Part of a small language model's weights: 8136 steps.
Each number is 500 + 40 x the weight over its row's rms, rounded and kept within 0 to 999. Layers, rows and columns count from 0. Numbers have three digits each. The size before them is the row's rms in percent of the matrix's.

# v: layer 11 attention value, 192x192, rms 0.0733, rows 121-135, columns 0-63
# o: layer 11 attention output (transposed), 192x192, rms 0.0722, rows 121-134, columns 0-63
# q: layer 11 attention query, 192x192, rms 0.0726, rows 128-159, columns 0-63
# k: layer 11 attention key, 192x192, rms 0.071, rows 128-159, columns 0-63
v121 103:504498555585462498446546564489529561469419554491566538512509509503541532494433546514475498492523541523445482537462497486478493436554525536513525537458532441507459553508475576468537505475526579
o121 101:506534540452415594525484476487517479511470534533526485487508530444504609451432450484534513496563516503547470525476486523445495569492541554530528478469507497506550509491471531490554437556509506
v122 084:530559489532439584468525530490453460530460508512507444406500563500453504525466544564485512533467485427452516456489455487543495575453420516609465545451510521511559491448533565485462601522520545
o122 085:509468497460471533435470473454475534527487512513500474433478519442483495482513477476462481437488499410488504517507501430507470450464463497467549478469550526477492541520531546527488476547470559
v123 101:441535562548498520448475448504473533539471471458466514489427551582533449461408527492469518488572484506551519400450517523525521487525497475536509455429541477514551515491509485549496464438555454
o123 098:488477467516507470499563417528464533535453521485490466500530536525525396541491433507494483451587448500550602452488483579465434513496537476528522445500494481502543485487560457466557477507546489
v124 094:509525507538535489491504513465488503454549435482497484521487514533488492488504463496528463463455466558482511471440532482459517428503438453543498493470551521509435565526488554541473530561441478
o124 097:472539530549480490554471458496541497454481482542494512546475535434492516489466495548527462551536445509533486501492475505471536467522438483526505502431527454425446495495489538474492513495462412
v125 104:475441454496509524515515450466521464457496538450426434529507419576555540484468462489549526507510452538553422532460548501492509468551482538510493479488513570548525526530548524519518515558519448
o125 104:453472466460514404499529434460513482428590541465492555561519433511481558489468534435519458506471516494475477547470483506496613401496486455521502426453381564520485475549487503543485477537515415
v126 101:548488527451576507486470473523511567474481517492512425441438476410538509477534455591492509440462505477575532545486389544533516502524513579481457511501567466516464455500517483514433512434465524
o126 101:531498503526530489507501558488504488500497489499513487512495502501536531438495492552498560476552570543579524524448429493523488576452503540455506490493513481463485553477499497515494533454466456
v127 099:495454517473465495535552591531558467549483441518565530481467407474499485523513504464563496490423512517465477523505581514537501488542397461507494463552512485498499493523434502493523513505449471
o127 098:472478563561498521551454595499540492484478515500546548536438504440505579458560541557518501463489522507468441527543562519519603533509503455564474522512486524499451510512442573559512502452492446
q128 078:491434544539463482448525500499457517479443505484522538539522577429482435435515525505423519473549445505462433432488541478500495522505536422557501407492487528464399543459555440469458512440522429
k128 088:512514562462495454467558447433459466514498516533534495467493463520525518577506552473520556568501476461515581551469408500510517485476544490453500563488505416445452467471505434531503561536478549
q129 088:582465481509561549516547468505428520461508451477484536489466486472466443465443456504470451520445521513542515434530489509532460511462503467524497548495478489551460450476520517451473485600482532
k129 090:524491457437485512528471529566469463504553507488514520537539485471454506435527492514508444480499448533460485500569580533466505434500443445447518449503518506521506553458518577442439453535543528
q130 078:516518510520514489543510504512477530516484534531509512493451428504548505450466477516458484501484581513429598536432513510444556489479499546466518494523421501511600451559481452558554496458486483
k130 078:493551561490460509586555444514543436487441444522475474491506534505451474489555546476556542552517511486537460466478463470557528494511476447584444561482499569452512461528447483474530505505520491
q131 081:485465484582385539523576544461456514440495449518547408550537520449471458512546506512516555496543488407457490485514491487526531533502505441540497524482604450501462554473535463445517527495480456
k131 085:456481478539525494398437428450517440466562567426587509398466469447594473523528442514452501468464569499482516442453424469489465490459573518434446449494475513512432517490425523573510490522473504
q132 090:480489466520534506506540495468475490513507432466464543491506555496485449499514515453552461474541510506509427525576486573556488548532490451531463514467501528505403506451541521423503434555498578
k132 085:493453436484555501534564507524518524489514484488461515546530508470461465497490517581573446460480470530515430502542561535544512494473474483543442504504513441556516488491514504451443441497543495
q133 105:504455532500468509532473481523479439489542547513490484429422491468468523482458457484379536445525529519487530499478554501418494466496500461521440590505473458433563475525423532531516460515516441
k133 099:459550514456452570531508552497464465469461502525471522491527482494405549498438457440413498604523550495504498488423468421476515451526489528508581474465526538477490447424521519527525512551495486
q134 116:511527476487534517519450551546519538467469492470493470462553554493451461472543560471516426487546471541486390481515477580519525519530525503473475531446492547421357552429476520433496486454480549
k134 103:491420455485514439526561467581538509545494509546519487511510522545468512452513531497518413466532443443515481514576572548496493471456460505528454442498511463546597521503500510441432472482523479
q135 127:534576508551478542540419576444434500436563554523516472432434456454456500491476528597479439510527536553420527458469482491469592504480496509422448507507504482448515443507449532536438556472441486
k135 106:481540488482468479565473500575542468524512498414462491546505473455485485478506513519527516492489446489451516462475454570497540494477441450481450464473509486476489477481531594474585498532508492
q136 129:485572548532453527572457461480461547547520523485493511481428482552526427512524461488545517496509466506507527519491476408556571569468497500520565459519495478562524473548485513462475453534458506
k136 131:536558528486479471518517487440455508512470443484491452517473542448483429532536525513602520466516547505484493479464498520504536597471523471519576551554486495561452533431556491469495464465472434
q137 134:467457472521381492490482489478404494513501496488450522466506465529467476451569547498504505445499545588546479461463483484544559457470519530495451540517504484508460479424467502551447410466523524
k137 130:512480477540493505503441464455439520493568452513495523422483526522500493558480526538456492500531502543521444500518495402538535582452505552534524613581496506542482485492490523464458464542535546
q138 128:489545485503477609489493533534516437484392538623521501480534536478529508501497499494516545491542532488520430526544550498514505493542545485431504552524578505429564612461461533468512474453495586
k138 119:529509524423450572506502501514546535513448508603522477478486519521493555479519508467476489493506517480509475408545550502517466493537466561479496484492509549499572598495477541509521481458492515
q139 124:542501456527548538494530539472547458482515465519448466524551489490545516498584504501441500494483487470527494502485465540488485527557499521468486538456540530419492522489444554496439519482474518
k139 123:432430509454416542536465568487474559552497503507529510513522450528459516507499602492528565539482506543455478494531541461532575430584412490469490458391506439479514557497467574518545528444472489
q140 127:531595503511508565522507487521469507491484440413530500504479496454481423488481547471518496468542525478486512508484478487539544505470464475513501464567560572516515490425557510503534507466496531
k140 125:503560522447547587525485489470524408461493500468457480469497542514526409469510458507417461501492522482450522486528540591531470523430554481480586487568564546541490488488508491501523450476503551
q141 125:519521540539537541496553463497537488490511507543523532502423520498543465464527566591490455499530495515426534443498525508466551437489505543534501491512502532512563583500537549517487469514455469
k141 123:520560507553549540584476475524502430431515502451558466502459512495448457507453475545463514507587514467537592545486472505563471510460486508522471524513551425545564520465498461498488501473537499
q142 126:500506524575492447523503554527544481468471452446433461574455491495497480488434456495494567474464462442469556513416466509495461555542532432537569536440554520551475469534475477504546533483466455
k142 126:520427447533476409462580484536480510563433533498494516535514492497480444470516485511479586529513468442467511581419502438466515534465526549559570471502506501501447529476545464505552505414548419
q143 122:504503499522534533461493481560541485436515509467442510498471475510498420528498526525475507473456448495521517547519584536459373513537497473520463509558494488502589487502433524495522531525508532
k143 120:486514507542478534523515529542447455536478407487432513497507550529507501519464469535471542540503435516517532446563495497481467500524486459533460477511500537499588469470508512506604496512472535
q144 083:484464502456565527540546479494488511503533464450472541486472545502447466550458441477515482498451531524589603437548478516519487464466531467529506612532455517544476480529540526472514465537465498
k144 075:509493465514516455521446503571451471468616520485469574521520489501539515446467490523372425501460500497444462447498609505500480502490467526495516427496475473498529427527497500470460492550516502
q145 075:513564449490537534502525486470432499545575485524528502476480454528519514499447500496413491506471548491486563571424453493499501510465469548498482555544438484546613424594459493497560482518479511
k145 067:444497478451462528496485506522492513490503487511427498558514519480465507444514465498569479511507534524477450489498490416443530477538405484546470509444528606474589530447448548401446458458484495
q146 081:454511505461482466459440460487549449562479539482479443507489446481505537527508571537490600512570442476485536548487505471537523486524499488472617460503546461485539599458498517450475437454514441
k146 080:534525550526478500480484463422470561471434519488521529428561518509563542502497507483465561524518498477527493490504436455494461522525590508435467518458441482475421534512500460574559546547523537
q147 086:537547525551527579499488556503533510481504449471436496529464473481451455498538510475520515456502444519465422512558474520532473546545454448521478550541520519477447467484497506427503536543492575
k147 085:523447439480491476512493456484482460535520478520501496571518537498437510506468512578533403519496537472490495464524542550484522475491466527517441505492519462541541453488521540504468454518554480
q148 089:516495540453486445450476500506512450531506569502543552516419456492531535503445455469472512485484579536482558468437516523458533477433497541504518513544420562539538444540486456586485509536492486
k148 100:501557497534460562490518522449526555484431504494546475499536513500491523514523546463470533588525439483513491509436437481517475589516541501489510538431500479443495452436526538493533543467489493
q149 113:465516457549556484577515478523438537498486460467556500549565479512481428505470528560480480492448462424461558555485458512540536446447478469479502442490588456541539514527542484483571533482505485
k149 115:411462494593491553437532476537479482505453471545443532444478525544509564462517470501574525489458465548517503501549483454509443492565507555591437505508543560473474502531508437446520436549483483
q150 102:481513492506515518470526573524475504515529489453426517514519538523530470502557515469488480536502414499596500519514415539572473523502528422464565554492483493566457438527492578470546581510435559
k150 103:501481496480528479426493475465512488534450559506503532418580461482502519526485521454491502493502493518499550538487480505478519488507568555474511536493467503478473539530474484502480518513517493
q151 105:445530513588479591471482535514502530526448466492453456505483482448555533447480390507479499408496491498472482452476490519525472502556471491446503487527547419427497499431544527522521456492535579
k151 115:514518487508479571471493452498472459464516572451496422489474505526474450529478521483408486458503500561512528484528559522494518487459510508476486570507497494475500546523550505467381489466574492
q152 113:426467424489532506435454392526502470477496524537476466473539514500539573508436481434514562487535453474500499515485541526521372497462537549480490538454449507442442551540425490509507495522535526
k152 105:565571525506477502546429517482459601485595485472454490506479475498555480522506454413460492537534491476499508591527434436469504536425486505530484532495545518547517466530560461471556468574484493
q153 123:473488484470473593527548543457579539475469534480548493508469481487503592534569503432434548522412552514521434512472439429533518517549472567532540513491459590531427544484487562497548521506482491
k153 117:551560457487515528526478544467477478462531439468471550452516508518502435452448508464448465547509528501494470507543478546536560474504566530478545490494545544479473440495487491527470512542472490
q154 128:575453490484513549537514460436547399493438468456501562495544442556521546419506522511555425561526425463471522484494459499444466514573505467564515462485499496526529473410487570497502514503433520
k154 133:485483554569498546523521488481534461438525456554515476541483519441487527509466493485475530522472498487547432411451518545465509467532493447482512531480535499505552503472517439465470505575522461
q155 123:478510513472562497524461471523491473566545430415485452496458485501520423532526537512431449434594499535486577511454522490436475524439541520488520515548487426542547519513517531474495472418502503
k155 118:475517545511534507545551498518454442514597472408426457513443539488500433433540507554461474476545493506477456500537457498536553546375454448553483507536580495498501475533516509494547443496499496
q156 126:554505524494428518499457490441468499466452562450493482525446579545495441530493502557524539502525483513479581449471426490489469540523542457511442508562545458492486553462539548561555450498585517
k156 131:489426473491510548521493449490494437513459496497541589504471529545506508480489431537600516495581464525522500511474506504460482564469514526515406523483516421534498507464509501521540461508520489
q157 118:557534513543537522535516510536552498563480555445458503488500524506483472515525463527558480424517509513501535470499494528561533541515442480453514557571531540551486408481548559516444505515525551
k157 119:506514429444485518473492428485515483557449500374542481515472489500433491439542507453504398416447495502503519536495560501498528542506508428475535500532448475546457468453524535538436474479511434
q158 115:459490607466557465457528523538510454561588508410538494550485520546553499514529489552583489441480511520512495509479514480420477577541492504478476459552492531561564534477541470559518503468499530
k158 115:440510466465449534456635512580469460516459534512462494511482489517529479464510435404482529468480487533550500481466524504478425488484524415521474478584469541537501482521482524457544551476535486
q159 119:465563497422496484469500524557562504535492524523580501432445483572512467486475470480469523425524524542526567490495507505512569536527564510482574452441489571509457560541490456505481437465514472
k159 119:618503540486502487490527526465528535555514496449463445517483462451492450466503592525500461429477537527505553563463493410506524521432546552623606543535556433551488510461519515512453484422442476
v128 113:535500486469531500460500522494423487563484446447455558494458501556499577550528492491507520500512532475479529507469564515503545450554548565565488492489493467489468522494534482453433511491467422
o128 116:545487537469507472457412537485485491538541492441514498437417459515537512514535502501478564455544529531385530519444466515494487520522560529556586498451504492531457533551502513518451550470542482
v129 113:532487492488520471466548495495557409553482561542454487489463563532466567488623459497428512518528498514501524475498507486529459470485433478553476546495606528436502489522489481451509478514517552
o129 116:531547486487558474453554494501502444583519485472474475503515523512472497511507507507457508508502516554529579548534526462552514488503429475467441466506533439447473471515478536458455511447419524
v130 103:454495510491529523480539494432499484463506471499477417455500476492579493477588476528473501480488526535479449543500450526476502525507521556448535438468500566515493506538464473516521537487484450
o130 106:465443479511511478563564468494495559544442444513516456536520470465548473543506518554441527567530451495503493519520467499477460467489490483480477539474403468481453505450467468468522505514482475
v131 104:469533486571460501480421524569446531527487511470516426476516533497583418448491532480519525523434499441460471456516538510554529566504442430584499518454510525403527491511462507542483519515482559
o131 102:549557511564497570568429447523496523457519522510513489506505536424482447486521511473520484513546446431460474522484531485517530528519507453480532430508513503482485494466538554501497542500523508
v132 105:521455538468490537456484500513416502455503439545492453513370433533487454498549583463524528524483571467526467505418590511538493465493542494563576462473563462549548520543481518538481466493486486
o132 104:507477525601535526492423486503454493515456473478611477482428469457552560500507471513533532452478464486508509458462506533588528559479506467527498430473470471528525491521462472511518423439551439
v133 107:518469454537448491458465542512550508513499508455530500518491526451521434518465554538545463477465469488537476500452502516484450505461449406598475458424574517453542524452548442596506460497579581
o133 109:511537475524474551463469448506546424521514508544506534497525562481433457472478459510554462505519524490565506517485534430509454533548551467474481437548536533428531500500560487593517503495464535
v134 105:422535496597449504410504459514507484565458492484518541511447505521520425583523544410499479449526468482507505526489500570541530535519509453509471555461470559410468483441516465504517477483570540
o134 106:456461458447552553501495525559440511547507524505549495458489531520521504521525578520501460520485480452502499527511532524557618496453468486425538477531511482512511496552509495514489512445523563
v135 119:505494448471573480492459530462519487456550467499399476429527516405477520459477472588501475451467437573547507551495493477484473466565529526484515486521446444510468512457518503401438501516499445